Part of a small language model's weights.
Size: width 192, 12 heads of 32, MLP 768 squared ReLU, 7.43M parameters.
Architecture: rotary positions, local attention windows, exclusive self-attention.
Training: a variant of Adam for these matrices, 119M tokens, 7239 steps.
Each number is 200 + 40 x the weight over its row's rms, rounded and kept within 0 to 999. Layers, rows and columns count from 0. The size before them is the row's rms in percent of the matrix's.

# o: layer 6 attention output (transposed), 384x192, rms 0.128, rows 53-73, columns 128-191
# v: layer 6 attention value, 384x192, rms 0.13, rows 54-73, columns 128-191
# q: layer 6 attention query, 384x192, rms 0.134, rows 64-95, columns 128-191
# k: layer 6 attention key, 384x192, rms 0.133, rows 64-95, columns 128-191
o53,111,152,219,204,212,68,194,193,253,186,133,246,236,217,181,231,184,202,210,247,258,205,152,166,210,310,174,175,233,162,165,190,278,234,195,189,205,170,203,78,157,203,298,176,226,150,207,226,206,191,219,182,151,192,195,149,175,203,209,190,236,196,251,233,205
v54,111,204,168,178,255,167,180,183,236,150,181,252,209,258,243,325,229,208,244,188,191,171,207,176,208,214,189,228,227,119,203,164,256,283,200,285,198,209,233,203,238,160,181,105,184,231,253,242,190,169,86,154,198,252,149,198,134,227,167,229,221,133,238,165,228
o54,109,226,186,143,216,131,156,145,207,133,172,274,174,211,210,246,223,190,197,220,218,162,190,177,165,329,161,266,219,148,227,257,221,208,227,227,182,165,218,162,188,176,176,183,161,204,171,220,227,174,84,117,190,246,179,174,100,255,168,202,177,124,261,163,196
v55,117,210,220,191,210,188,219,220,200,319,244,148,197,178,227,215,165,203,250,179,197,130,179,217,154,210,194,149,109,236,174,310,182,297,225,225,257,226,249,242,299,110,241,198,167,252,207,272,175,172,166,195,171,200,258,210,213,233,248,237,167,250,168,230,196
o55,120,247,202,181,216,180,152,208,216,287,250,168,144,185,290,189,187,220,217,187,221,169,192,190,177,260,151,186,190,289,161,278,150,283,216,251,201,204,228,251,306,157,242,151,174,269,224,236,198,148,157,165,196,216,245,226,212,225,241,230,177,247,164,241,197
v56,112,201,205,208,207,209,253,136,162,189,196,186,166,274,202,186,138,276,216,163,204,122,259,239,132,244,86,174,189,220,187,139,225,183,207,231,194,165,210,232,173,209,156,126,149,225,163,243,216,157,106,205,152,237,239,189,159,211,212,129,211,145,216,158,296
o56,104,178,241,226,155,166,185,159,169,165,180,192,186,261,190,186,158,243,186,177,225,117,284,150,158,438,121,179,190,214,169,171,215,246,211,198,194,182,165,279,132,179,168,168,204,213,175,233,169,189,111,206,168,254,253,160,131,187,202,121,214,185,198,162,266
v57,113,180,225,279,219,227,225,222,231,245,191,168,193,231,190,160,252,176,192,205,181,240,176,195,201,214,167,148,130,259,188,222,153,168,236,120,198,226,166,178,171,178,110,236,223,152,117,179,175,201,171,203,222,237,170,228,132,129,193,264,190,181,61,152,216
o57,107,214,188,229,164,208,246,201,212,263,158,146,196,247,170,185,270,172,172,240,211,254,191,174,238,252,146,109,146,203,245,188,186,144,205,121,198,230,177,194,201,206,147,263,223,196,129,173,179,177,239,162,197,210,185,214,182,163,217,208,181,242,76,187,192
v58,113,225,229,129,217,200,237,260,129,268,156,176,131,148,158,127,210,152,178,211,201,229,141,219,290,195,255,254,184,210,170,305,194,207,195,162,211,236,206,203,218,226,149,235,187,219,300,215,253,214,249,196,196,165,193,248,222,207,192,204,315,318,218,193,153
o58,117,225,212,157,267,224,245,261,128,263,162,137,157,194,188,193,246,164,194,188,226,222,160,262,219,137,265,181,183,191,160,232,199,219,190,202,174,219,254,174,267,243,135,177,170,262,258,168,210,221,237,214,186,141,154,318,277,244,200,197,261,274,176,201,206
v59,128,280,196,199,214,218,208,190,212,205,144,148,179,135,208,117,194,164,258,186,180,159,223,212,237,225,235,207,238,189,154,166,138,219,153,243,191,190,222,210,249,276,171,216,163,219,205,201,286,199,183,226,266,164,179,157,220,238,159,169,177,282,194,236,213
o59,078,257,258,174,295,252,172,206,277,226,231,146,166,244,174,222,213,199,245,167,192,143,265,190,171,329,199,214,253,236,140,246,200,220,233,179,168,152,170,227,206,232,96,227,224,209,152,213,270,163,183,183,284,184,245,146,196,250,188,163,180,212,200,210,188
v60,114,179,185,239,201,144,166,161,238,249,254,141,206,181,203,193,175,233,197,191,179,189,239,229,202,197,211,142,157,278,220,208,217,169,182,215,203,184,200,204,152,272,183,238,116,251,215,202,210,138,302,229,271,181,128,198,222,198,247,292,143,197,205,159,193
o60,114,186,245,196,154,172,209,205,266,223,267,171,184,157,229,135,204,226,180,201,203,223,229,139,187,253,163,101,194,293,203,187,209,190,179,183,157,172,217,194,191,303,189,219,158,290,191,186,223,223,225,206,187,222,147,229,208,196,204,221,162,216,171,213,234
v61,105,223,209,215,152,278,137,135,296,182,158,195,193,229,190,232,258,208,213,222,178,79,235,282,133,202,174,136,183,235,261,192,201,166,229,186,112,135,231,237,163,257,166,170,197,177,180,151,263,186,226,185,172,255,202,220,163,213,192,140,154,205,194,203,164
o61,099,220,201,220,138,230,250,142,246,167,208,104,230,240,206,191,286,226,243,206,171,131,244,224,157,168,178,125,191,229,295,222,159,197,221,189,186,166,198,254,212,248,144,223,163,172,232,163,198,232,184,166,161,186,235,234,180,252,169,172,183,234,185,231,131
v62,112,158,266,272,223,245,181,200,217,191,189,188,212,185,231,222,250,196,197,167,189,213,267,208,240,215,159,220,151,248,207,201,199,325,192,189,198,256,239,165,250,237,164,252,242,206,230,204,202,144,269,141,169,167,136,209,177,199,179,265,204,211,187,213,159
o62,114,169,275,199,149,230,161,181,207,253,194,252,244,198,197,238,176,239,148,151,156,167,216,181,175,228,163,189,138,201,209,221,209,272,259,209,156,196,221,113,239,237,177,314,281,211,193,170,184,141,180,144,224,204,212,139,218,171,211,241,245,227,197,213,230
v63,104,194,148,221,185,162,199,241,194,231,277,232,212,162,193,184,202,186,133,141,238,209,235,181,215,193,179,206,213,143,206,157,196,205,155,186,206,269,163,118,247,194,223,215,190,231,193,185,201,255,178,234,267,258,177,87,235,157,199,150,288,120,185,274,215
o63,111,223,188,206,205,173,198,193,192,219,199,231,233,184,157,195,192,172,174,176,212,193,241,190,272,182,267,154,242,125,154,173,238,191,144,199,177,266,161,216,192,206,247,181,221,168,157,224,235,246,170,240,240,231,204,41,218,209,216,161,290,136,243,209,228
q64,114,346,168,166,237,254,169,268,259,291,226,292,106,181,197,186,187,201,262,219,253,134,191,200,257,195,218,202,194,204,193,249,218,230,111,230,203,159,229,191,195,158,205,171,153,212,148,206,174,201,216,174,221,207,214,193,159,205,194,226,194,209,148,169,225
k64,094,202,197,288,229,167,116,98,205,168,210,252,234,190,210,192,182,92,198,161,204,224,168,261,137,176,232,131,108,186,203,138,210,207,235,228,205,182,209,265,163,267,199,151,193,200,214,132,186,192,264,139,202,216,209,135,199,234,201,223,242,198,215,259,167
q65,117,141,158,251,131,155,228,187,198,170,134,233,247,204,181,207,252,173,218,153,136,235,216,291,162,141,161,158,182,261,191,146,205,260,266,232,203,211,173,264,208,201,165,195,258,263,230,223,228,120,188,172,193,211,153,192,230,192,225,189,234,184,195,217,209
k65,099,251,180,187,142,207,228,202,249,189,157,248,148,184,175,252,168,208,233,201,228,215,161,166,211,119,95,193,246,227,167,165,197,226,220,202,194,257,149,202,165,226,180,153,222,263,161,245,203,181,128,291,195,270,199,174,69,182,218,188,174,257,171,199,145
q66,106,213,197,159,235,208,213,171,238,243,302,92,190,198,244,190,148,273,174,229,279,182,202,163,250,279,222,222,200,169,249,241,187,154,157,135,176,228,204,153,210,196,237,231,186,125,185,191,149,304,235,238,238,146,194,184,179,195,234,206,229,191,216,210,165
k66,100,173,219,165,242,173,181,212,167,239,184,167,233,123,146,207,236,200,142,184,209,194,216,194,221,297,275,200,130,157,222,192,195,158,162,230,210,151,302,130,224,166,249,278,127,140,251,150,245,199,280,209,268,172,249,231,229,189,227,193,204,186,222,192,237
q67,065,159,165,145,245,211,212,167,210,244,261,87,137,204,239,229,171,266,177,226,220,152,189,183,271,290,244,171,208,140,197,269,174,170,184,112,184,259,206,178,199,170,213,233,192,153,190,226,161,253,214,261,236,144,192,174,210,193,150,125,228,215,218,222,223
k67,084,177,228,185,234,155,194,224,158,219,186,157,254,133,124,226,243,211,125,175,206,220,174,189,194,254,255,175,157,138,213,159,174,155,187,236,225,196,335,179,202,188,245,232,116,142,261,157,241,204,260,237,280,177,257,221,219,193,224,171,215,217,214,193,259
q68,108,190,239,168,161,209,245,201,226,204,265,181,208,166,223,176,156,271,209,237,261,182,193,201,213,289,157,211,176,202,211,281,216,162,210,169,168,220,158,222,187,186,248,210,205,209,142,140,197,244,182,184,167,171,155,175,208,192,178,133,221,203,212,215,140
k68,089,171,227,183,217,164,159,233,198,175,240,158,198,91,207,207,292,236,149,135,246,196,197,243,208,316,270,177,147,161,175,195,131,197,223,187,209,208,196,199,251,201,242,183,163,178,231,169,150,248,210,167,183,136,151,210,237,215,253,166,197,197,190,198,199
q69,080,214,202,220,192,227,230,235,194,230,187,230,147,212,216,132,221,189,250,219,245,173,187,237,181,198,117,233,251,191,170,241,217,191,89,179,181,193,191,260,173,189,141,200,206,196,196,144,188,196,197,192,188,103,174,194,217,213,229,193,216,144,203,236,164
k69,097,263,192,225,221,180,217,218,179,197,169,235,110,187,202,184,249,233,167,158,321,129,175,188,210,188,218,224,213,209,218,118,177,181,136,143,177,204,250,252,218,169,168,231,221,165,169,191,236,127,219,166,279,194,244,205,221,248,316,267,140,203,203,173,243
q70,097,205,186,204,248,121,100,184,204,178,194,182,251,199,206,263,161,186,194,224,181,246,198,217,239,197,180,168,246,172,186,223,188,206,242,202,214,205,237,183,168,119,243,189,207,192,200,296,204,111,173,126,213,222,189,223,224,137,207,199,203,155,165,228,248
k70,105,198,113,250,208,172,174,236,159,259,209,213,254,113,216,118,237,156,202,164,142,261,176,264,245,195,231,165,188,182,188,177,241,108,172,232,235,248,193,229,256,209,191,183,129,117,205,260,211,210,226,187,217,168,205,229,299,198,199,191,218,175,231,230,231
q71,095,211,186,180,327,264,262,234,251,200,237,174,178,224,228,152,191,204,196,238,209,195,159,225,173,196,128,201,215,162,236,157,184,142,143,167,189,225,217,240,264,161,222,218,181,169,225,193,216,236,202,220,206,207,216,222,180,285,249,283,188,238,231,253,232
k71,102,142,252,212,238,162,204,199,267,211,223,154,224,179,221,127,167,179,197,321,176,200,194,224,207,198,108,214,188,227,213,252,248,165,195,237,151,188,249,215,217,175,199,243,211,150,192,188,214,219,268,174,174,233,267,231,197,202,220,209,147,169,189,174,196
q72,158,210,218,136,168,236,294,187,221,217,205,209,160,188,153,264,207,233,184,304,195,161,188,165,201,239,185,241,273,193,199,250,221,210,192,174,175,206,180,190,240,202,228,213,247,183,175,200,205,283,153,250,208,139,197,224,169,187,197,217,214,170,226,181,185
k72,094,141,169,178,228,183,174,224,157,219,237,229,276,178,248,141,182,237,213,158,166,209,215,210,219,293,294,240,140,208,202,245,240,142,226,237,227,175,235,181,290,228,174,201,255,181,245,143,212,240,195,202,211,196,205,232,260,174,208,240,226,157,261,195,203
q73,129,202,215,229,255,157,208,233,185,232,207,214,232,266,244,124,211,210,269,168,231,264,271,252,210,161,158,165,194,240,184,184,193,228,211,216,209,152,197,225,210,209,144,160,195,217,226,220,208,102,169,167,191,232,184,183,231,219,230,214,198,215,193,246,265
k73,081,212,151,272,146,197,200,124,191,209,202,176,190,256,264,152,201,134,251,254,245,177,148,225,181,101,164,188,217,209,174,198,158,307,171,167,205,290,151,220,179,227,188,163,258,225,207,253,180,169,186,224,165,203,154,149,213,270,232,175,270,211,183,254,187
q74,086,221,207,228,155,206,105,157,180,202,222,220,174,136,124,269,191,158,134,174,207,134,149,134,182,194,249,211,260,214,262,150,265,154,191,205,187,229,197,196,180,208,215,227,169,190,215,205,205,239,256,199,243,171,254,211,176,179,178,187,157,249,191,181,139
k74,078,221,282,227,234,233,191,185,239,146,197,239,171,137,97,280,238,193,192,148,225,192,227,176,186,197,142,140,189,230,178,181,210,163,268,263,173,196,173,231,107,218,145,143,127,209,224,132,227,186,179,211,233,234,248,185,139,133,135,140,140,301,190,165,108
q75,078,192,214,288,175,198,98,167,155,214,158,300,216,186,167,239,187,136,184,179,191,197,162,127,167,131,260,187,232,234,251,189,281,203,196,242,166,199,186,206,192,215,164,160,222,213,198,200,156,173,252,188,181,142,253,254,174,210,182,221,173,282,194,168,175
k75,081,280,263,248,192,227,237,180,198,120,207,257,162,221,209,213,217,212,275,150,184,147,212,176,184,134,96,193,213,277,206,181,178,220,263,174,157,237,102,214,159,214,136,180,214,262,159,182,203,255,158,221,178,194,217,163,174,182,127,214,150,251,190,169,110
q76,062,140,228,232,244,214,182,253,151,254,187,235,199,279,287,189,170,194,219,227,174,204,209,214,269,133,142,143,245,188,157,234,253,194,149,207,203,185,162,205,158,198,140,193,171,208,252,284,194,199,202,256,216,156,231,242,138,144,180,237,201,202,149,194,217
k76,086,204,171,266,203,220,194,154,168,219,118,200,156,242,140,248,235,156,173,225,220,118,165,189,181,125,170,173,179,172,165,127,240,199,225,218,104,247,194,184,117,256,202,205,103,146,258,206,253,166,243,222,211,191,254,180,127,186,218,146,121,284,151,119,180
q77,082,239,193,230,190,226,166,218,194,284,224,189,186,145,245,142,132,250,186,256,273,125,189,212,239,191,198,122,280,195,158,206,209,189,147,245,126,166,167,144,201,246,214,171,198,228,165,215,177,268,180,213,155,174,235,173,140,195,173,230,166,187,210,250,178
k77,098,255,162,180,253,218,166,225,179,287,208,156,84,230,227,143,258,268,241,166,222,216,239,202,186,187,256,192,216,165,204,213,232,194,188,176,141,210,240,208,250,121,179,170,185,243,166,155,240,245,131,221,188,196,255,225,194,243,192,288,196,141,245,171,208
q78,089,132,196,191,193,172,236,145,208,183,155,153,247,287,163,157,174,263,151,187,160,208,147,162,202,204,185,244,149,227,117,251,146,195,167,208,217,230,209,149,244,202,196,184,307,201,103,169,82,233,172,232,218,150,219,245,182,226,240,202,108,193,213,232,244
k78,097,142,205,180,94,186,215,226,194,192,196,180,222,158,211,176,104,267,172,143,248,220,134,213,222,196,195,203,253,242,212,156,185,211,210,176,275,184,150,207,324,176,253,242,270,220,242,226,233,265,183,227,201,217,222,186,168,223,267,184,147,160,251,186,233
q79,081,219,258,188,209,251,214,172,217,160,158,268,162,200,213,215,260,149,247,184,184,244,189,209,152,195,205,237,202,260,219,192,154,172,168,175,252,181,196,217,218,177,232,188,238,217,148,144,222,236,205,272,234,173,208,272,205,167,138,299,164,147,210,121,64
k79,099,197,165,205,192,222,212,164,205,253,164,161,228,186,229,255,205,234,143,202,180,262,191,192,146,189,196,222,221,193,262,184,285,148,177,161,258,175,215,240,203,215,240,209,140,143,149,164,184,160,153,189,228,180,136,221,170,150,242,108,188,220,173,262,199
q80,087,188,260,157,115,215,247,107,158,259,205,157,245,313,231,197,149,221,149,287,238,224,191,251,254,183,201,151,217,234,159,258,138,215,152,208,207,189,201,119,229,202,246,215,286,225,87,219,113,250,185,283,198,194,225,199,232,151,133,281,162,186,240,236,150
k80,105,216,126,186,90,194,159,125,195,254,212,88,235,169,216,223,192,207,157,217,214,254,155,239,228,176,201,218,207,195,192,230,260,122,200,171,219,225,187,206,207,140,249,212,228,154,144,226,211,217,199,242,206,197,193,202,159,206,239,176,246,223,168,194,149
q81,097,260,184,181,137,236,181,205,238,169,156,202,206,240,179,214,259,164,135,116,207,209,243,229,160,204,237,169,224,204,169,264,183,235,206,208,177,241,171,202,150,262,165,230,197,236,268,246,253,155,159,196,206,118,200,142,208,166,170,188,140,173,230,158,226
k81,102,212,180,141,160,227,202,206,168,220,133,212,215,256,252,238,217,122,126,175,193,233,209,289,188,200,173,235,244,216,158,119,159,174,179,238,181,199,241,181,127,196,181,183,195,205,200,169,247,203,252,242,229,195,219,170,167,138,161,257,205,208,136,218,127
q82,084,184,154,149,114,129,268,251,254,268,160,124,225,263,180,193,201,234,184,184,152,186,222,208,163,200,240,179,204,201,257,195,230,219,209,253,238,206,199,156,199,201,161,273,265,165,211,170,166,295,230,258,197,165,205,209,209,195,196,264,132,260,238,227,193
k82,109,229,232,150,173,231,255,189,162,184,162,169,187,211,155,275,166,186,80,184,184,228,147,157,169,193,219,194,180,229,212,194,230,158,129,181,206,151,215,175,149,166,217,282,261,128,201,112,200,177,247,153,211,217,286,196,225,229,246,145,164,244,229,236,168
q83,089,172,297,179,255,275,182,213,225,155,241,261,170,219,240,163,128,204,198,224,193,151,134,145,176,198,109,177,187,194,235,162,193,199,215,103,199,167,144,252,268,236,176,203,221,266,186,140,199,234,150,180,156,248,239,244,196,245,163,253,245,208,198,140,124
k83,103,208,235,306,180,213,207,192,278,248,198,162,169,176,264,161,211,199,298,235,200,265,158,236,229,208,77,174,197,199,217,197,235,264,141,152,218,153,185,229,238,196,177,237,224,204,94,192,240,216,213,178,125,213,213,223,126,207,291,155,215,145,201,218,215
q84,090,140,143,191,230,201,227,218,159,249,195,214,226,273,234,98,206,227,225,175,247,189,197,211,215,192,129,182,237,221,178,205,273,234,184,176,199,243,212,238,219,208,177,210,175,164,209,219,173,135,200,217,206,194,181,221,262,235,287,148,178,202,201,252,232
k84,114,142,282,212,218,202,147,236,224,233,150,220,213,214,140,133,166,152,219,240,196,127,270,216,191,214,164,124,171,215,186,207,186,240,311,192,175,179,263,176,216,181,91,259,166,189,280,209,253,165,233,196,176,226,214,202,183,159,213,228,184,232,185,140,253
q85,078,184,219,112,163,154,228,205,197,91,184,243,198,164,128,261,245,205,206,188,176,219,251,165,114,200,215,178,119,264,243,254,205,280,252,162,165,187,183,173,190,129,235,220,171,216,163,136,199,191,180,170,234,200,127,298,308,170,190,177,215,200,222,171,191
k85,107,247,256,191,129,196,191,136,205,208,198,188,161,206,188,261,251,159,166,192,183,188,252,223,154,203,138,164,195,174,214,161,224,243,201,144,242,201,128,193,107,117,248,217,224,195,153,181,162,154,299,223,200,204,147,149,176,187,240,143,161,241,242,215,176
q86,080,236,203,213,223,276,189,164,250,198,244,189,146,165,201,217,162,153,247,207,229,197,181,151,118,209,274,246,265,114,219,202,206,173,156,205,104,209,159,222,225,231,233,148,130,206,215,222,250,239,245,202,166,196,218,147,180,182,188,196,161,223,213,199,141
k86,095,177,237,122,204,218,144,179,258,127,274,211,176,136,256,178,210,207,184,272,123,207,283,280,213,203,177,283,249,202,166,252,175,200,219,221,162,193,215,211,180,199,187,162,230,236,165,149,230,288,241,193,155,253,198,145,213,164,84,256,237,186,136,164,114
q87,097,215,183,197,179,139,273,263,177,218,156,279,202,155,221,153,199,198,284,180,165,241,324,175,228,196,149,193,244,222,241,217,252,219,210,244,253,201,214,302,180,118,180,221,184,184,210,208,307,192,235,194,126,143,173,186,230,178,213,208,151,180,217,239,208
k87,109,202,223,202,257,166,273,283,203,139,183,219,134,186,136,189,200,182,204,235,197,169,303,165,150,201,270,277,231,221,154,298,232,243,183,173,151,207,164,216,232,163,153,186,251,208,308,171,197,117,195,181,163,209,196,203,278,195,187,171,182,242,255,185,169
q88,078,292,230,199,249,210,168,199,211,113,211,261,238,215,131,202,207,160,215,226,194,227,197,235,191,199,137,159,214,163,213,207,160,185,231,226,141,233,147,210,204,158,220,206,217,224,181,157,286,173,184,138,175,245,216,177,201,226,168,261,165,143,252,216,170
k88,094,162,164,224,215,196,197,231,215,226,176,183,206,134,274,188,203,191,226,194,196,234,149,236,216,191,159,272,239,201,144,240,242,144,121,157,223,237,194,224,234,228,211,143,243,155,186,234,130,211,207,139,159,224,197,225,252,216,243,232,246,148,181,230,164
q89,088,183,168,200,115,143,218,217,118,242,201,210,194,214,267,202,218,173,229,232,211,269,263,228,286,177,129,192,180,213,188,285,285,192,164,189,243,128,198,217,171,194,185,208,199,206,185,210,231,226,212,223,166,180,173,251,207,187,171,149,206,143,168,236,126
k89,101,270,111,230,223,221,216,175,163,206,126,202,179,210,185,218,194,187,289,208,213,118,246,204,165,204,190,193,180,205,152,225,266,214,222,166,219,206,160,129,203,244,137,201,144,254,310,226,169,97,221,226,176,232,159,177,205,169,150,193,214,235,205,223,154
q90,091,299,148,246,252,239,187,243,225,225,278,208,162,147,157,214,215,189,265,265,218,150,187,241,209,185,229,232,232,199,300,219,233,127,205,127,140,197,188,217,216,233,255,171,169,201,258,196,227,201,249,192,203,184,294,239,214,192,230,195,179,222,194,171,170
k90,100,228,190,209,273,269,126,173,232,103,253,244,196,145,274,174,228,198,261,183,219,233,243,283,190,207,192,232,147,231,215,261,214,174,155,221,181,216,207,237,166,182,133,253,228,164,153,126,149,227,160,68,201,233,181,216,202,205,145,230,245,194,243,248,158
q91,079,217,149,163,177,146,183,202,215,156,187,172,243,198,130,256,263,211,103,190,242,212,193,246,222,197,237,188,153,194,194,196,164,198,263,212,216,258,241,122,199,199,225,237,203,194,253,254,114,133,171,204,242,215,218,232,205,155,281,220,208,196,231,169,335
k91,100,215,182,180,122,239,190,189,149,211,188,236,229,262,221,218,179,153,163,132,192,274,189,202,235,203,199,157,158,196,226,111,203,185,191,228,213,219,227,184,99,181,218,254,168,148,181,214,146,233,219,210,238,222,199,192,203,190,180,205,145,235,240,254,208
q92,073,214,222,184,202,222,139,118,201,189,187,190,202,184,210,261,193,198,152,189,249,238,141,155,231,201,209,135,217,187,194,280,191,154,182,217,204,161,167,139,237,222,176,183,232,155,151,173,165,230,154,251,233,220,188,248,150,185,134,240,200,234,197,265,156
k92,097,180,198,156,172,166,182,154,230,243,235,115,303,179,237,161,166,222,234,259,140,210,182,222,136,192,209,233,243,191,183,149,254,146,203,158,288,235,174,195,280,273,218,219,133,241,242,239,225,244,192,224,113,143,201,197,206,86,173,224,172,143,178,205,198
q93,086,177,136,265,175,134,148,175,224,277,130,227,176,241,252,229,233,142,256,202,225,161,198,239,173,209,281,225,205,192,210,154,240,239,220,267,178,223,217,187,174,241,193,153,216,193,209,174,226,198,223,181,184,292,261,174,135,203,165,147,235,141,177,158,255
k93,106,225,218,212,226,221,205,190,178,180,151,228,265,160,216,197,222,208,167,246,163,198,156,173,218,209,244,139,199,203,129,252,202,220,204,268,189,162,231,182,192,253,148,140,192,220,232,289,157,201,184,197,199,129,266,169,215,186,180,141,351,286,148,208,204
q94,086,218,150,214,193,151,213,175,277,236,217,139,199,238,249,247,97,236,145,219,210,179,203,123,232,197,223,173,209,145,156,192,148,192,207,276,185,137,194,161,258,236,230,186,255,228,181,208,212,219,216,209,191,236,250,159,156,266,210,191,115,250,189,283,282
k94,098,189,199,177,182,160,232,218,258,131,232,205,176,178,227,195,147,186,272,157,203,177,179,223,264,206,158,160,294,210,161,210,161,239,149,230,160,161,199,188,237,204,190,178,277,231,216,205,269,293,137,217,170,185,248,151,220,236,163,230,196,145,207,212,201
q95,082,218,133,143,208,209,193,207,211,259,149,246,224,244,231,139,202,277,190,128,219,154,233,228,170,197,220,189,233,244,234,126,161,254,194,187,234,206,206,226,185,226,204,226,307,207,193,237,199,222,202,226,211,196,251,231,235,202,201,201,80,206,209,204,228
k95,106,161,279,235,244,219,158,208,215,227,170,142,243,175,175,182,202,162,165,178,172,297,198,249,154,207,203,120,185,211,143,234,236,200,197,211,162,136,234,236,211,144,112,220,159,163,228,176,248,183,182,151,212,158,230,224,164,156,259,170,174,179,174,212,218
v64,094,205,144,247,182,216,188,132,286,182,250,207,198,184,208,208,248,127,162,201,236,189,196,196,165,206,245,164,179,241,183,217,299,157,120,189,213,166,214,173,173,190,256,194,179,168,226,187,134,190,263,200,273,220,149,225,192,206,199,264,232,209,211,254,223
o64,112,141,140,274,106,198,207,117,235,185,263,206,238,176,255,213,247,146,190,165,216,120,210,213,218,256,192,254,266,221,192,234,254,239,127,251,197,162,211,154,187,203,214,196,190,183,188,244,148,192,269,175,200,223,191,185,221,236,147,186,244,195,210,209,218
v65,101,223,203,229,250,164,201,189,249,182,181,242,216,228,203,250,163,142,241,236,212,219,198,158,226,198,165,193,242,174,148,158,220,209,185,120,136,193,217,223,143,120,203,211,277,199,188,213,166,340,221,172,140,205,113,211,194,184,209,193,164,152,176,225,254
o65,101,219,201,251,198,210,187,205,204,160,208,273,179,176,212,239,212,173,185,193,202,227,178,196,230,71,181,218,211,168,172,144,266,179,219,125,147,168,209,179,184,162,218,205,260,183,152,204,162,277,203,208,187,224,118,207,145,170,270,223,201,161,231,227,271
v66,102,251,161,205,212,174,201,137,224,247,192,198,183,205,236,235,203,227,239,230,216,192,142,239,215,181,164,203,142,164,243,122,164,251,190,253,162,236,127,169,169,216,218,182,232,154,114,210,266,207,137,151,203,189,326,166,215,175,179,243,171,200,216,125,219
o66,092,253,156,231,264,184,137,205,214,195,167,181,215,212,265,240,160,234,213,241,247,181,202,181,211,193,240,170,188,150,227,131,166,183,192,231,197,212,205,197,199,183,238,157,282,217,147,161,278,192,158,150,194,200,226,177,216,204,182,223,177,171,271,110,193
v67,098,179,219,257,232,181,162,210,152,174,184,208,217,152,209,222,281,170,228,194,243,247,172,200,194,192,238,228,169,192,165,282,164,232,108,252,160,238,196,162,202,107,177,163,143,187,192,161,221,163,238,200,197,158,225,122,240,268,157,136,171,155,231,139,146
o67,099,184,154,267,218,216,141,230,243,116,231,203,228,174,153,242,278,163,192,132,243,220,159,225,184,178,230,237,218,176,198,260,195,198,196,217,173,195,179,200,206,128,247,157,202,184,286,198,219,153,222,183,171,195,220,217,255,277,195,191,171,173,198,121,160
v68,107,165,239,116,131,144,199,194,247,189,147,136,219,299,239,171,139,210,131,280,195,182,157,255,193,206,169,143,201,170,196,122,181,301,247,234,218,194,197,162,206,247,187,188,216,217,180,230,212,229,188,202,214,198,230,275,171,146,201,283,217,199,123,172,225
o68,111,193,225,159,156,140,168,194,215,194,186,160,255,321,214,161,155,221,210,282,230,165,203,166,215,251,214,168,197,185,223,165,198,282,207,225,204,232,222,125,221,196,164,271,206,174,145,233,241,193,167,227,194,155,186,286,180,187,213,238,171,185,139,186,154
v69,106,187,184,231,240,211,190,149,180,155,217,194,186,117,242,128,181,196,170,200,248,248,191,220,215,185,190,172,103,324,167,210,236,266,232,174,159,184,208,198,194,266,150,178,181,139,198,206,182,198,139,203,234,180,251,152,141,208,223,228,281,197,140,205,200
o69,099,115,166,213,247,195,285,207,176,224,239,169,199,178,233,179,224,221,203,188,261,251,165,251,169,57,204,140,149,246,231,258,270,254,208,210,164,174,175,227,223,234,171,187,242,149,188,186,131,191,157,192,185,183,231,200,224,229,261,173,259,227,212,258,206
v70,106,222,152,213,92,173,219,202,134,245,187,164,138,254,195,243,176,186,201,177,209,225,125,248,227,204,205,169,260,185,233,180,225,176,180,241,257,242,160,155,236,190,258,200,140,291,248,277,175,151,178,257,195,211,146,215,216,162,201,183,210,163,255,260,254
o70,102,251,196,241,113,189,192,180,134,233,212,180,161,227,206,214,167,199,184,148,205,205,170,218,195,293,180,182,279,212,201,215,260,150,148,240,249,268,170,159,193,175,257,123,123,259,215,253,152,205,197,209,215,234,142,209,171,187,134,136,163,151,263,236,238
v71,121,188,217,189,131,192,151,163,199,171,206,174,219,170,208,224,211,213,167,192,134,163,128,318,198,185,199,137,219,220,149,181,165,240,118,218,185,237,183,206,165,227,183,179,202,208,249,284,147,177,192,205,183,181,227,204,184,237,200,241,162,227,187,173,197
o71,101,213,229,198,170,201,148,154,215,184,177,220,245,223,228,241,244,225,160,175,178,89,142,296,164,89,212,190,204,169,220,290,152,230,131,260,206,243,202,176,190,225,198,198,224,216,213,262,172,163,175,233,236,132,226,213,211,265,165,244,141,203,219,193,199
v72,092,174,195,210,234,163,198,204,227,130,178,246,212,230,228,244,216,187,241,213,190,172,167,235,92,218,187,256,219,236,104,198,246,215,201,213,260,239,217,228,230,110,205,145,229,165,196,168,164,227,191,126,157,209,149,258,152,202,182,238,218,116,165,171,190
o72,099,162,181,248,131,153,227,208,182,114,233,222,250,207,215,194,228,158,241,182,196,152,152,232,169,193,143,300,221,233,151,188,239,200,216,175,201,193,215,226,268,145,213,235,289,215,218,186,153,223,157,200,166,187,226,239,196,211,199,235,194,154,153,155,172
v73,097,222,208,196,191,219,244,168,217,242,198,178,262,227,237,96,176,189,202,185,220,204,201,261,229,209,196,154,266,272,206,85,171,220,179,214,163,201,120,207,253,243,172,212,216,223,90,244,232,342,164,264,166,149,225,221,159,128,177,229,223,114,136,238,199
o73,107,187,205,200,157,271,275,174,184,237,223,177,231,274,260,155,190,247,220,228,219,196,221,248,243,168,132,184,241,232,223,141,233,228,194,212,185,181,156,182,268,239,118,215,240,183,121,266,217,312,187,281,183,150,212,236,190,180,217,218,190,156,161,205,160